From a checkpoint of a small transformer trained on Wikipedia: vocabulary 8192.
Each number is 128 + 32 x the weight over its row's rms, rounded and kept within 0 to 255. Layers, rows and columns count from 0. The size above them is the row's rms in percent of the matrix's.

# layer 11 attention key, 512x256, rms 0.24, rows 27-53, columns 0-127
size [121 121 116 118 124  79  54  55  56  52  63  67  66  77  68  79  77  78  79  92  80 102  90 104 125 127 115]
[[117 138 137 132 146  53 139 134 136 116 128 159 108 106 148 142  65 149 139 106 121 140 127 125 105 211 144 111 107 182  85  99 141  91 151 134 100 171  92 148 153  65 157 123 149  91 155 154 177 136 197 149 121 139 150 213 183  23  57 144 142 138 162 155  80  75 137 126 141 117  97 119 144  92 112 126 148 187 144 130 137  84  92 132 139 197 147 162 144  64  85  99  76 147 134 140 119 110 137  90 103 124 147 133 143 143 183 128 154 146 142 211 129 140 156 132 109 121 119 127 113 152 161 105 129 115  89 111]
 [184 109 129 154 148 142  91 127 120 133 121  95  88 124 167 190  90 140  84 135  69 126 137 202  78 126 131 111 169 135 120 127 188  98 150 109  24 117 143 144  89 155 131  92 145 116 114 156 159 144 111 136 109 102 102 173 146  99 147 130 182  96  92 131 129 160 121 108 148 151 168 149 169 128  85 108 145 151 140 102 118 117 142 173 145  88 142  96 172 161 133 137  86 156 122 126  84 128 102 151 106 163  76 150  99  60 120 121 122 143 125 150 119  95 145 118 194  54 173 162 118 146 121  76 183  86 113 109]
 [104 101 120 128 162 102 126  82 150 102 138  73 170  94 166  84 117  93 132 110 153 170 131 178 177 146 190  91 145 155  80  77 161 120 136 161 119  79 124  94 121 155  45 208 152 141 129 154 111  76 114 120 152 131  96 156 114 155  60 195 105 120  70 132  84  59 139 111  91  89 110 137 106 126  93 124 126  92 126 161 151 150 109  55  98  34 135 130 159 110  85  86 100 159 106 135 131  93  79 103 134 147 131 124 112 129 127 121 102 121 142 170 112 164  97 110 164  82 103  63 123 114 144 111 166 134 117 107]
 [133 148 120  88  80 211 163 101 159 112 105 109 137  97 139  93 121 168 133 122 126 157  86 112 113 147  95 135 100 172 108 169 115 112  89 143  53 223 118 107 148  95 144 180 151 164 133 101 123 181 131  82 118 183 139  90 124 194 141  90 144  97 137 140  71 134 115 114 118 165 134 113 106 109 147 133 123 155 103 100 122 192  81  89 154 143 145 137  99 131 107 119  89  95 151 146 169  84  94 131 166 137 171  95 112 152 119 166 131 107 127 118 138  91  90  71 129  98 168 141 152 118 170  49 143 130 119  73]
 [124 119 110 176 112 146 147  83 127 106 142 125 167 135 150 123 114 143 144 100 133 129 147 100 103 109 128 105  87 151  93 146 168 159  97 120  77 120  75 125 128 191 123 132 160 149 132 179  58 112 164 136 169  59 137  69 166 160 131  22  81  93 114  88 134 122 131  86  61 163 150  89  64 151 122 131 134 135 163 154 158 148 114  89 130  76 161 132 178 127  93 125 174 181  35  88 159 147 111 117  77 122 126 122 113 162 103 142 113 223 159 149 119 128 136 136 118 146  82 179  99  99 119 169 138  93 104 140]
 [131  77  64  77 126  79 105  96  93 151 153 164 130 149 111  97 126 117 138 140 133 188 163 140 161  73 185 124 111 115 113 116 145 125 150 131 166 133 191 122 111 149 126 140 172  85 107  94 206 172 149 162  81 138 118 151  64 118 124 134  89 126 150 112  97 132 131 126  81 176  82 114 139  75 145 145 205 116 133 120 128  62 170  98 111 149  95 130 112 112 224 112  78 128 147 165  83 111 170 146 117  58 103  72 106 174 153 184 121  95 115 158  97 106 113 141 117 113 164  95 119 124 106 150 140 106 131 204]
 [159 113 126 166 140 133 122 130  79 104  99  98 131 130 132 189 116  52 103  96 193  82 106 181 143 131 112 118 144 141 168  90 175 126 151 155  98  92  56 135 111 104 168 142 132  95 167 210 140 132 152 104 149  88 156 102  87 142 177 132 146 102 144 121 139 109  98 132 132 107 133 156 136 115  91 183  58 187  56 184 190 106 171 111 115  94 149 170 126 167 120 188 145 106 155 112 104  99  78 118  83 108 122  97 146 129 110 122 121 149 134 115 149 136  90 157 161 142 150 140 177 147 150 119 146 151 115  88]
 [168 131 121 138  84 146  88 164 150 223  84  92 139 182 146 102 117 165 134 146  95  85 157 118 128 123 114  85 169 150 124 106 116 158 169 136 138 108  87  69  80  84 144 102 108 149 148 191 102 158 135 148 129  94 144 189 138  66 134  85 137 126  94 125 166 124 130 133 113 151 116 169 116 132 150 137 143 111 149  67 181 135 102 151 120  59  51 149 135 140 146 128 175 136 119 108  47 179 134 156 113  59 153 109 121 132 130 131 132 150 181  92  90 148 122 164  75 204 105 113 112 123 169 121 162 139  36 120]
 [181 171 169 149 107 182 116 149 126 155  98 119 101 127 140 143 148 140 127  53 107 140  89 174  85  83  92  89 132 170 119 131 102 151 154 102 119 133  85 151 148 123  12 147 126 145 101 136  86 123 131  84 137  86 116 128 120 103  57 128 149 127  72 135 145 149 167 146 166 131 120 146  63 134 133 115 128 134  87 135 152  83 196 145 136 123 117 137 121 163 174 117 132 175 178 138 166 175 124 110 143 121  75  99 136 156 162 151 112 113 138 113 102 134 169 135  94 145 130 109 144  48 118 158 112 157  89 121]
 [168 176 123 115 149  88 169 154 146 163 154 138 140 158 140 129  65 123  73 146 103 173 141 114 163  97  87 132  99  72 117 138  88  88  92  68  97 151 188 156 126 157  93 133 117  81  65  91 119 166 128 132  94 138 154  92 166 110 109  80 182 102 115 124 168 100 103  88 160  99  57 156 115 202 182 105 145  98 123 154 122 105 188 149 114 183 113 110 141  94 143 113 107 119 133 120 165  69 159 133 150 124 112  90 140 128 122  77 168  66 156 106 109  94 119 167 140 103 142 142 112 208 114 163 129 147  84 131]
 [108 107  95  98 108 190 162 138 130 137 113 149  63 149 160 164 118 172  76 104 164 158 116 142 112 112 158 149 127 163 125 128  66 123 162 160 139 162 123 123  97  79  98 132 142 132 110 114 159 165 120  91 122 170  99 161 172 147  99 198 143  94 151 128 109 153 171 148 116 175 113 102  93 145 111 123 128 107 128 118  99 143 170 136 110  92  98  86 109 105 141  65 102  88 159 109 151 127 193 118 143 111 103  76  87 125  71 127 159 146 123 156 120  83 153  66 144 147 157 114  95  75 108  91 171  97 139  84]
 [ 87  91 122 134 123 123 126 115 154 108 127 145 109 148 148 162 125 191 195 108 149 137 150 163  94 104 202 117 115 141 135 155 115 117 171 174  97 131 113 117 168  99 120 137  91 106 118  65 138 110 151 160 129 165 125 107 120 178 171 127 137 158 189 113 144 169 107 173 111 139 146  98 157 117 113 164  81 162 189 121 168 183 113  99 181 139 206 128 123 177  66 128  95  82 149  54  51 117 172  77 163 103 130 123  85 111 120  99 108 118 106 172 131 124  82 115 108 115 135  88 148  87  73  67  91 135 142 132]
 [125  76 157 133  54 109 135 121 151 109 172 123 125 164 110 126 131 128 126  34 121 118 144  71 133 141 145 121 142 130 144  93 111 136 118 152 127 146 102 147 166 106 166 125 156 120 131  93 154 152 202 127 155 182 111  86 123 138 162 149 129 104 177 105 129  41 140  70 171 134 211 151 123 108 118 194  76 114 158 118 146 160 230 161 123 103 175 104 155 114 116 110 142  80 127 120  75 167 176 131 138  83  83 119 115 156 122  89 118 121 112 175  64 120 162 141  94  96 121  93 119  96  82  92 132 100 165  74]
 [185 151 130 137 135  99 116 186  68 129 187  79  99 129 164 145 144 125 136 154 115  66 109 114 168  83 184 135 146 113 150 108  85 134 147  64 159 105 153 129  85 127 194  90 115 121 154 168 127 164  85  91 132 116 143 140 111  86 200  37 155 156 101  96  87 143 110 111  94  95 126 180 133  97 112 111 105  74  81  91  93 126  74 114 134 134  74 129 105 107 131 179 123 156 146  70 121 158  55 147 148 146  90 102 177 101 123 171  77 120 148 130 122 167  60 163 138 120  83  89 178 133 154 119  67  94 127 130]
 [147 138 138 142 124  37  81 142 134 138 186 169 160 125 119 139  74  92  98 132 125  92 145 110 168 109  85 112 109 115 137  77 187 138 120  64  71 106 181 171 119 115 117 131 130  68 156 147 130 151  97 125  79 125 184 145  90 147 143 150 121 135 101 119 126  86 107 129 178 153 114 127 169 176 155 143 138 143  76 100 122 110  86 145 142 125 154 136  86  53 179 116  74 173 117 134 152 107 107 140 159 101 149  98 128 128 118 128 188  84 117  54 116 114 131 155 146  67 146  84  94 178 134 153 147 170 119 138]
 [ 80 126 135 148 179  74  97 157 125 162 146 128 186 162 140 111 123 128 164 130 160 163 109  97 100 144  90 132 132 114  95 143 176 188  68  80  97  90 133  83 134 129 110 131 105 183 151 155 137 118  83 160 120 132 126 131 105 136 129  81 126 114  67 153 148  75 140 197  76 128 128 182 109 113 123  84 172 140  91 126  81 140 131 113 124 115  96 137 141 102 113 163 106 198 122 103 162 139 133 122 134 120 151 141 146 118 125 174  88 131 187  98 173 172 119 121 105 128 153 140 128 154 177 163 102 133 114 176]
 [136 166 161 111 152 131 118 161 114 172 130 114 110  94 167  80 162 176 194 118 104 153 171 133 148 151 110 122 139 171 139 184 179 146 179  86 115 129 139 112  70 138 166  88 128 109 174 158  91 166  45 161 126  68 128 155 141 147 129 132  92 135 127 103 114 178 124 216 103  94 101  85 160 118 160 112 135  80 131 116  69  92  79 126 151 159  63  99 113 116 118 118 152 136 127 120 144 111  98 165 143 107 129 150 105 100 137 225 172 104 137  93 169 140 144 115 170 156 174  93 116 146 131  87 109 108 135 141]
 [122  52  81 150  97  90 166  96 153 106 115 112 148 144 136 188  83 138 103 116 138 149  99 153  98 153 157 117 137 148 121  95 106 104 141 157 127 123 147 127 134  91 105 156 167 155  68  88 165 101 228  85 102 131 127 184 127 158 113 171  69 110 132 154 152  98  75 110 163 161 100 105 115 113  78 128 158 154 132 122 130 160 156 162 153 136 150  85 132 124 174  81 123 106 170 147 123 121 135  71 123  82 175 102 123 146 152  68 172 159 149 180  88 134 130 121 133 132 148 122 140 134 137 145 155 119 119 124]
 [109  83  86 112  82 102 119 113 137  93 128 118 164 179 130 157 112 151  76 104 119 132  90 159  97 133 165  98 145 186 120  98 118 153 145 176 146 143 122 143 166  79 129 142 198 150  91 136 172  86 181 158 134 123 183 180  81 127 111 147 102 151 131 101 112 151 104  80 125 184 111  88 100 105  88 140 178 153 114 100 118 161 149 147 128 123 165  66 134  86 183  80 134 143 180 116  72  87 166 116  94 114 135 106  92 183 146  81 158 159 176 184  71 112 128 101 107 117 135 151 115  92 159 135 182 103 104 134]
 [103  68 103 131  94 157 128  96 129 161 152 104 151 101  47 101  95 170 149  89 127  77  93 131  68 163 119 111 125 129  93  84 104 104 141 178 106 184 126 172 134 145 113 144 131 143  80 132 162  74 116 128 174 142 108  96 148 144 118 174 163  97 130 157 111 139  87 115  88 118 205 141  67 155 126  94 139 151 128 139 131  94 107 178 139  99 127 127 115 155 111  97 157 101  94 164 146  92 184  93 106 107 135 144 142 192  64  83 131 184 115 110 151 140 121 112  99 178  65 132  82 147 140  91 137 164 111 183]
 [114 107 161  93  70 112 149 100 148  97 157 105 127 129 126 151 172  28 106  77 132 169 174 167 143 110 104 156 148 106  94  80 136  90 121 145 189 181 120  67 126  95 120 190 126 133 113  99 142 122 186 167 162 159 141 142 179 135  81 144 140 134 169 119 172 190 139 121 171 141 108 160 157 162 151 101 109 154 120 177 199  91 158 127  73  90 189 136 126 119  99 167 140 104 172 109 126 114 163 132  78 144 134 104 116 103 112 106 135 139 119 119  81 106 129 134 149 105 102  86 125 115  89 186 169 130 103 139]
 [160  76 149 103 147  99 127 154 124 128 118 102 186 162 138  85 160 165 100 158 132 128 140 146 166 112 130 152 176 122 136 130 129 184  94  97 163 121 119 125  91 180  87 152 121 165 172 181 133 158 131 165 145 120 190 139 156 130 109 125 163  79 104 109  43 126 124  89 111 117 131 133 138 113 151 127 126 121 135 139 107  83 113 117 120 112  83 182 110 146 108  98 138 183  96 102 111 137  80 144 167  97 188 152  93 114 127 195  90 147 150 103 180 201 106 135 129 160 134 144 138  81 174 109 122 160 111 140]
 [166  79  91 151  94 138 120 111 119 100 126 139 132 165 171 154 105 112  87 137 164  99  61 135 108 108 162  95 127 156 157 112 107 165 130 113 118 112 171 150 107 175 108 174  95 123  56 128 111 117  89 146 119 111 117 117 182 115 170 144 121 114 156 182 125 115  79 124 126 108  72 126 111  88 167 139 107 107 153 153 169 156 137  78 171 110 104 129 178 139 102 118 107 137 117 170  63 147 112 112 170 126 157 141 154 164 149 175  84 186 146 146 109 207 163 148 132 112 123 147 152 132 125 130 199 119 181 199]
 [165 201 137 151 128 203 126 178 123 134 125 119 115 124 142 121 150 136 107 130 122 129 145 155 124 121  92 149 125  71  78 110 152 156 138 162 144 144 145 112 139 117 165  99 155 134 141 116 118 127 149 179 124  83 105 110 163 141 135 175  40 125 194 106 179 102 125 167 138 175 130 151 117 162 113 207 174  52 166 142 134  90  77 187 166 131  88 148 146 142 108  96 126 180 167 150 162 166 176 139 139 149 108 101 115 147 164 139 128  60 143 118  91 124 136  80 136 163 112 161 167 166 178  61 132 144 150 118]
 [117  98 107 118 135  78 169  96 115 157 135 121 119 109 108  87  50 123 135 142  94 140 128 148  77 147 144 137 133 113  74 104 116  88 129 177  80 112  92 126 157 120 134 101  86 120 149 139 180 131 111 144 121  90  75 127 119 185 151 182 173 146  93 109 122 132  87 143  42 121 139 120  91 149 160 169 181 129  77 185  95 116 112 130 164 135  82 126  67  64 134 122  88 137 163  94 175  95 126 134  96 154 160  91  37 125 104 152 145 136 125  91 139 102 101 147  77 120 158 116  60 140 189  97 130 155 145 120]
 [177 197 190 117 176 194 129  94  95 129 195 143  80  94 106 113 139  95 111 112  85 145 132  83 156 131  80 161 180  91 151 169 115 138 141 163 168 178 108 119  92 106 115  64  80  93 190 115 119 106 109 135  77  79 133  86 144 115 149 164 172  84 151 131 122 100 170 173 168 131 102 142 162 145  88 109 115  78 134 189 145 123 132 144 135 162 103 104 155 163  82 171 140  80 137 161  97 182 167 130 143 131 119  85 148 149 118 136 103  84 148 117  93 124 167 157 138 108  97 137 141 176  96 144  82 157 142 107]
 [101  50 125 105  90  48 116  87 116  75 131 132 159 171 170 148 151 127 149 157 102 124 173 116 216 121 121  99 109 144 149 159 137 141 125 146 140 121 125 115  91 130  90 155 164 155 133 130 107 107 118 169 108 132 132 162 171  76 130 171 163 160 104 154 149 102 106 129 150  83 158 100 107 168  70 132  43 152 149 154 136 158 128 114 126 111 155  77  95 171 125 150 131  84 115 129 158  97 107 104 101 109 131 174  73 121 107 120 147 144 139 133 187 102 132 172 103 154 135 170 141  97 129 133 120 162 159 191]]
# layer 11 attention query, 512x256, rms 0.246, rows 28-54, columns 0-127
size [123 117 121 125  41  56  59  54  66  66  80  91  85  82  93  76  88  84 103  93  85 108 129 109 118 116 125]
[[134 128 108 135 112 103 107 176 131 162 137  99 134 161 104 100 141 162 128  98  57 131 208 166 168  83 178 125 140  70 127 106 127 140 148 166  95 165  97 116 139 166 162 131  95 148 101 170 132 123 126 114 112 188 161 165 134 148  67 140 166 149 109 126 124 140  87 164 165 161  84 153 131 129 115 143 140 109 116 134 132  87 125  78 184 117 105 126 113 131 162  75 124 151 130  95  70 153 135 129  98 117 137 210  98 140 149  76  81 104 114 123 174 137 141 160 192 119 159 127 140 147 136  55 175  50 130 104]
 [134 132 112 165 126 114 127 124 162  76 170 128  91 130  93  96 171 158  72 123  96 138 125 147 124 133 133 176 167 169 146  98 110 161 168 109 114 132  60  73 156 153 124 173 130 128 120 137  89 131  77 158 118 117 113 116 164 151 165 121 153 104 127 172 135  91 102 116 137 154 135 123 116  79  68 157 117 127 126 141 126  98 120 108 133 157 123 151 155  99 107 103  91 177 119 171  87 115 103  88 125  85 132  99  87 132 164 140 123  85 111  82 115  98 116 122 127 128 119 179 104 154 117 129 170 171  72  53]
 [145 136 100 155  95 168 118 100 176 109 174  36 135 143  94  85  64  90 110 193 155 102  16  92 135 173 108 136 110 139 173 120 118 160 123 105  77 153 115 109 134  65  81 100 153 153 145  92 124  88 104  61 164 127  88  96 144 191 183  87 166  77 113 124 116 125  95  97 136 151 128 150 154  96 120 122 143 119 147 165 101 139 102  83  95  89 160 107 135 130  93 132 119 104 155 135 205 172  39 105  65 144 166 127 172 144 168 124 140 159 150 106 112  92 121 109 133  93 170 126 117 100 206 128 119 121 139 129]
 [117 125 114 135 152 114  78 134 114 153 108 182 140 150 149  91 122 147  99 152 143 132 167 147 174 140 178 108 169 150  97 110 135 138 112 148  80 133 168 137 123 129 121 195 126  98 143 125 177  95 151 103 157 128 101 137 116 157  41 119 128 132 133 168 117 122 132 150  83 155 124  89  98 179 103 140 155 110 159 122 164 160  99  81  87 137 155 216 111 120 107 133 115 143 154 104 154 153 146 112  94 197  72 144 128 144 149 124  97 116 123 208 180 139 168  95  96 145 126 115 146 153 101  79 100  24 147 125]
 [105 145 122 105 104 107 186 124 176 151 136 162  75 152 112 103  97  98  90 164 154 110 129 111 155 177 113 128 157 189  70 154 150 115 112 138 128 117  90 142 187 184 109 156 117 156 133 151 201 137 116 158 144 161 143 152 155 135 131 109 141 141 123  71 104 120 109 130 166 201 145 137 114 194 159 151  60  96 121 122 143 184 152  98 197 108 152 149 130  98  64  83 136  99 144 180 152 165  86 144 176 190  86 182 131  81 144  84 161 171 135 120 127 108 148 136 164 163 126 101 151 140 111 115 163 172 140  91]
 [ 79 138 125 109 143 136  77  88  73  90 218 141 114 121  93 176 187 105 135  70 114 141 124 154 159 119 110 141 154 165 166 119 102 135 171 111 181 164 205 161  99 106 162  90 120 105 112 189  84 104 122 178  76  72 115 163 142  75 121 163  90  99  84 154  94 162  53 167 151 113 148 157 100 125 125 161 139 113 102 104 154 130 135 122 136 123 115 166 176  68 148 140 168 108 116 116  94 121 191 184 114 163 138 157  97  95 155 129 108 104 126  89 153 136 111 149 162  84 103 103 117 113 155  80 141 109 112 195]
 [161  89 146 126  89 179 140 160 136  98  64 103 120 189 144 129 144 139 124 118 165 129 101 130 128  97  86 122 180 128 174 108 117 172 146 120  96  87 104 147 145 137 117 150 162 104  61 119 135 100 137 137 109 116 149  90 112  91 153 106 166 138 109 149 138 171 213 100 119 141 125 180 118 105 120 128 160 196 117  60 126 114 137 102  72  91 103  70 108 104  92  86  97 168 145 178  99 116  46 111 166 153  95 148 113 198 133 133 143 117 116 126 132 112 125 113 111 172 143 117 137 161 224 126 109 116 163  74]
 [138 127 101 161 126 152  68 123  96  70 146 133  97 121 143 125 101 119 169 135 107 141 111 182  58 114 127  97 114 113 159  72 148 131 127  84 140 123 123  88  98 131 175 120 164 165  86 126 135  92  98 137 112 170 120 101 139 137 129 162  60 114 130 135 139 125 148  64  95 162 151 126 113 158 116 100 139 108 168 100 111 159 128  86 127 112 140 104 163 118 154 110 124 107 169 132 101 163 126 124 118 124 123 134 138 142 166 109 100  97 137 147 109  89  68 152 153 123  99 109 138 171 136 133 123  73 116 115]
 [ 81  94 151 149 124 180 165 129 171  87  71 114 153 125 104 123 113 126 153 138 154  55 141 170 111 148  83  81 112 133 171 100 156 116 137 132 103 141  97 133 139 148 123 156 138 131  92 108 108 146 133 128 173  89  85 130 150 105  79 107 169 117 109 126  66 163 173 133 139 137 121 105 133 181 145 104 223 153 149  91 154 155  83 124  71 122  62 113  86 138  92 125 103  76 147 172  88 114 110 152 172  96 103  86 123 143 141 122 136 155 128 118 164 184 124 139 112 208  92 156 152 174 141 158 138 142 147 120]
 [141 124 149 134  85  98 167 148 107  92 180 146 172 122  64  45  78 106  95 157  95 159 115  85 116 113 107 131  95  62 173 154 108  92 154 136 168 116 175 119 134 117 159 150  84  79 163 153 143 111 186 154 107 195 133 119 165 147 143 123  70 108 104 109 138  95 159 155 133 197 118 177 131  75 157 202 100 102 174 171 156 181 152 101 125 161 119  99 137 112 139 118 101 193 102  86  79 129 121 142 158 218 122 140  81 111 138 111 139 158  85 100 102  96 127 110 119  55  95 180  91 184 111 115  81  85  99 161]
 [137 123 120 124  82 124 139 139  98 134 149 135 143 130  65 126  70 136 121 159  84 170 121 157 111 158 111 116 130 155 157 150 147  96 155 168 114 119 129 146 129 107 117 127 132  94 108  97 145 158 140  65  89 160 145  86 116 137 135 155 113  96 128 154 127  32 166  65 135 107 127 107 158 103 147 164  30  96 176 109 129 190 195  99 125  95 167 146 108 126 144  90 120 144 125 130  93 145  83 104 155 158 118  94 160 140 129  82 175 119 124 114  90  57 116 148 177 146 139 145 121 179  94 159 120  59  92 187]
 [103 145 142 121  91 111 115 171 127  91 183 114 110 132  91 137  55 139 113 149 146 160  95  88  90 160 100 148 111 126 148  96  75 106 126 185 115 121 141 140 178  75  94 187 142  97 111 125 105 116 165  58  74 179 168 126 120  73 153 133 163  94  81 120 140 109 103  89 116  65 114 127 109 159 165 182  86 109 146 167 161 133 148 111 146 163 205 147  83 142 161 118 108 153 121 122 110  94 153 138 209 164 110 129 143 147 135 127 112 148  96 104 101  74 117 163 150 133  60 162 138 165  81  96 150  79  87 178]
 [102 113 116 101 191 112 182  97 118 126  75 127  99 151 143 112 146 117 126 124 144 119 148 156 177 111 155  85 101 146  89 141 136 169  57 132 160 134 113  86  84 181 125 144  99 156 124 174 139 135 110 189 183 109 118 135 103 102 152 127 161 159 160 110 144 169 115 154  93 132  78 159 149 174 124 135 222 108 153 183 133 126  91 120 142 146  87 147 173 132  96 135 153  67  88 113 128  58 144  80 156 125 170 102 121  77  92 145  83 126 123 114 185 128 119 129 119 111 133 154 106 118 182 154 137 191 142 106]
 [116 135  86 127 169  74 146  55 161 169 129 110 124 185 145 108 139 152 176  89 208 163 163 144 138 119 124 214 144 153 152 150 149 162  96  47 123  90 153 124  69 113 117  66 138 196 128 135 157 131 144 193 167  84 117 148 137 110 107  87 153 167 168 157 117  79 125 179  87 107 149 144 131  93 146 118 174 140  83 120  98 106 101 174 141 123 124 190 206 131 115 127 180 111 158 178 140 157 157 121 101 165 126 134 127 139 104  98 104 108 135 126 139 140 178 154 109 107 149 123 176  86 149 137 143 176 164 100]
 [137 138 108 135 218 101 118 148 135 207  71 130 162 152 123 107 151 174 105 143 142 134 166 109 164 113 177 149 123 109 148 122 104 123  90  84 158  92  67 102  72 199 114  91 161 187 114 168 168 182 102 178 190 136 103 195 174 114 102 116  89 144 152 144 107 141 142 174 138 118  90 136 176 102 131 152 154 102 172 157 117 121 104 108  84 103  94 156 137 131  81 138 168 163 115 129 120 155 117 125 111 145 160 117 144 128  92 118  99 150 110 118 135 124 128 139 145 117 182 150 147  71 189 119 119 150 185  71]
 [164 127 176  98 181 104 139 146  80 188 117  88 195 104 117  67 144 157 103 172 113  93 161  94 126  98 154 188 168 152 152 152 104 171  77 136 140  79 117  83  55 169  69 106  65 171 168 105 116 169 102 146 137 138 153 148 149 117 138 132 117 162  93 129 142 182 108 146 123 130 108 173 125  77 100  70 130 115 146 115 136 108 103 122 134  98  74 162 143  90 107  94 104 143 134 134 165 124  82 107  93 138 126 142 121  81 115 114 135  77 154 121 129 144 131 110 147 112 139 121 135 125 174 176 100 119 122 133]
 [ 70 107  84 154  93 169  71  74 148  60 160 136  91 186 132 125  96  82 180  99 149 186 123 108 150 114 113  93  94 133 142 134 168 118 164 153 119 105 157 143 161  86 183 107 184 101 114 120 150  94 153  81 175 147  85 131  67 126 117  88 158  98 157 162 134  92 136 173  94 125 152 124 126 110 137 135 148 148  93  97 101 123 179 104 148 140 197 101 122 138 132 179 131  99 127 159 160 118 119 128 196 129 127 139 135 171 141 122 140 133 125 162 148 147  98 160 129  90 162 129 166 145  32 145 147 157 106 127]
 [ 60 120  82 151 100 181 117  79 179  65 119 132  96 137 170 166 103 120 139  69 117 122 158 178 139 196 117 102 140  93 124  75 173  79 140 213 169 144 151 108 186  82 158 173 175 106 124 106 124 102 108 117  99 103 115 130 110 112 145  98 166 147 122 124 134 121 137 125 129 130 137 116 108 131 120 133 111 121  84 134 147  86 141 123 170 134 172 115 100 149 139 134 123  77 113 114 132 104 190 107 204 148 145 129 153 125 163  89 147  94 124 177 142 168 141 129 124 112 134 136 130 127  66 147 150 108 126 121]
 [114  98 136 167  89 164 165  95 139 137 206 106 131 135  90 170 162  74 103  49 136 130 130 104  80 156 118 116 129 144 155 177 159  88 177 119 139 128 106 160 145 121 127 132 205 105 137  59 108  66 124  75  81 112 138 144 180 122  98 118  72 126  74 121 161  99 107  94 182 129 138 111 141  74  51 120 119 128 114  87  88 125 135 164 120 144 107 126 137 137 149 142 172 140 148 116  87 192 152 150 103 132 112 145 166 179 175  92 153 119 171 146 117 148 120 112 144 144 125 155 149 127 102 133 118 105 109 122]
 [ 44  74 101 129  76 160 140 109 211 104 169 140  86 127 181 132 134 127 113  60  90 105 131 171 150 175 113 110 128 139 129 104 131 115 153 153 108 167 181 146 185  98 133 161 178 107 126 155 118 147 177 102 103 111 132 121 110 133 155 128 178 112 135  69 136 186 158 140 156 145 139 140 123 145 111 171 126 146 141 146 145  69 178 159 162 139 159  94 139 101 157 111 161 120  87 100 142 109 105 168 130  97 164 140 193 172 176 149 206  99 174 119 132 148 114 114  87 140 112 165 157  86  80 141 139 155 157 127]
 [138 152 163  63 133 119 178 113  90  86 188 121 153 131  97 104 136 134 164 182  83 117 115 119  82 135 158 135 140 196 117 105 108 154 141 119  92 156 108 120 155 190 157 128 112 156 151 159  91 146 165 117  77 170 140  94 117 116 145 127 124 122 142  98  85 217 171 143  79 117 145  92 137 130 103 145  96 123 160 162 142  85 146 137 110  85 136 140 141 111  97  88 123 138 132 130 164 133  96 147  73 120 142 125 109  93 109 148  82 113  73 106 147  86  85 112  73  92 186  44 122 128 146 104 103 134 127  95]
 [ 80  80  97 138  76 202 166 131 146 141 162  81  63 102 152 212 153  88  99 106  81 127 125  82 119 126 112 110 159 123 140  96 125  77 140 144 147 124 201 134 175 129 147 137 120  88 141 130 145  88  99  93 106 140 105 120 120  57 209 108 117 121 125 106  92 132  64 129 107 124 111 109 130 163 103 166 145  72  90 161 112  93 135 148 125 109 141 135 126  92 106 128 107 159 114 109 137 133 137 152 146 144 156 109 137 165 163 161 103 148 186  98  94 145 106 181 156 160 154 173 119 131  36 125 193 148  80 128]
 [183 159 214 140 127  60 108 142 105 147 119 107 173 143 120  95 124 179  90  88  79 150 129  98 167 158 118 153 123 133 152  89 155 186 144 139  83 137  53 186 104 124 141 134 116 125 142 147 170 102  59 125 178 136 137 172 160 175  98 101 111  99 130 186 111  63 133  66 147  86 198 142  92 111 122 120 153 103 156  89 105 109 126 195 122 128 145 155 135 180 112 127 160 135  84 143  80 179 118 114 148  96 138 121 139 185  91 136 115 121 133 136 189 125 121 111 111 159 151  44 165  55 181 106 154 101 156 143]
 [139  96  57 135 156  90 185 128 170 151 166  94 127 143 106  96  71 130 120 153 180 144 154 104 145 122 136 163 137 118 176 127 136 112 102 142 168 104 120 127 103  81 152 152 111 111 176  74 107 129  64 117  75 110  82  83 153 173 158 119 150 110  93  74 139 181 136  81 122 117 137 154 116 143 143 149 139  66  94 183 125 129  71 134 143 130  90 139 111 160 165 141 167 133 114 100 160 127 129 163 126 128 127 107 132 167  86 113 184 121  89  81 143 141 120 168 150 189  80 115  92 185 102 132  48 157 139 144]
 [131 160 145 108 158 157 153 118 115 170 185 114 122  83 118  95  77 117 138 146 126  99 182 157 135 124 116 109 133 145 140  98 116 101 126 184 134 107 150  53 131 104 106 107  87 124 155 210 126 115 118 133  87 195 112 143 118  68 119  91 112 126 155  62 130 128 124 173 153 133 125 132  84 162 100 154 189  92 120 174 144 114 109 114 172 146 136  83 117 100  88  70 167 137 159 146 171 147 154 100 139 124 150 140 105 168 158 114 150 130 130  97 101 109 144 210 146  49  82 127 103 142 102  85  66 201 126  74]
 [ 78  94 136 103  92 116 110 127 102  99 141 167  89 139  82 142 123 109 106  65 139 157 188 149 139 160 180 100 123 130  67 175 151  95 149 136 137 158 141  94 109 161 170 119 126 173 149  96 136 168 131 136 109 107 102  90 148  88 180 190 120  99 105  95 187 158 122  76 153 141 110  89 143 152 146 138  86 129 175 123  87 172 156 152  84 157 106  86  88  97 133  83 101  71 110 106 157  71 133 135 101  61 168 112  76 147 132 158 159 123 105 132 154 128 165 170 144 155 147 137  98 146 133 170 135 136 175  42]
 [136 116 164  93 150 104 111 126  81 117 136 171 106  71  98  58 113 162 154 158  85 165 142 160 151 164  95 138  92 151 137 137 107 148 153 137  84  82 155  94 160 172 169 104  86 111 118 134 154 155 222 158 118 182 134 124 169 154 154 115 135 156 136 138 125 168 119 100  77  91 202 117  55  57  96 149 134  87 128  94  78 132 165  96 117  95 145 123 125 113 178  85 141 127 116  91 150  99 140 171 177 164 114 139 106 191 112  73  90 103 158 131 175 138 142 162 102  48 129  47  94 160 127 110  82  65 128  57]]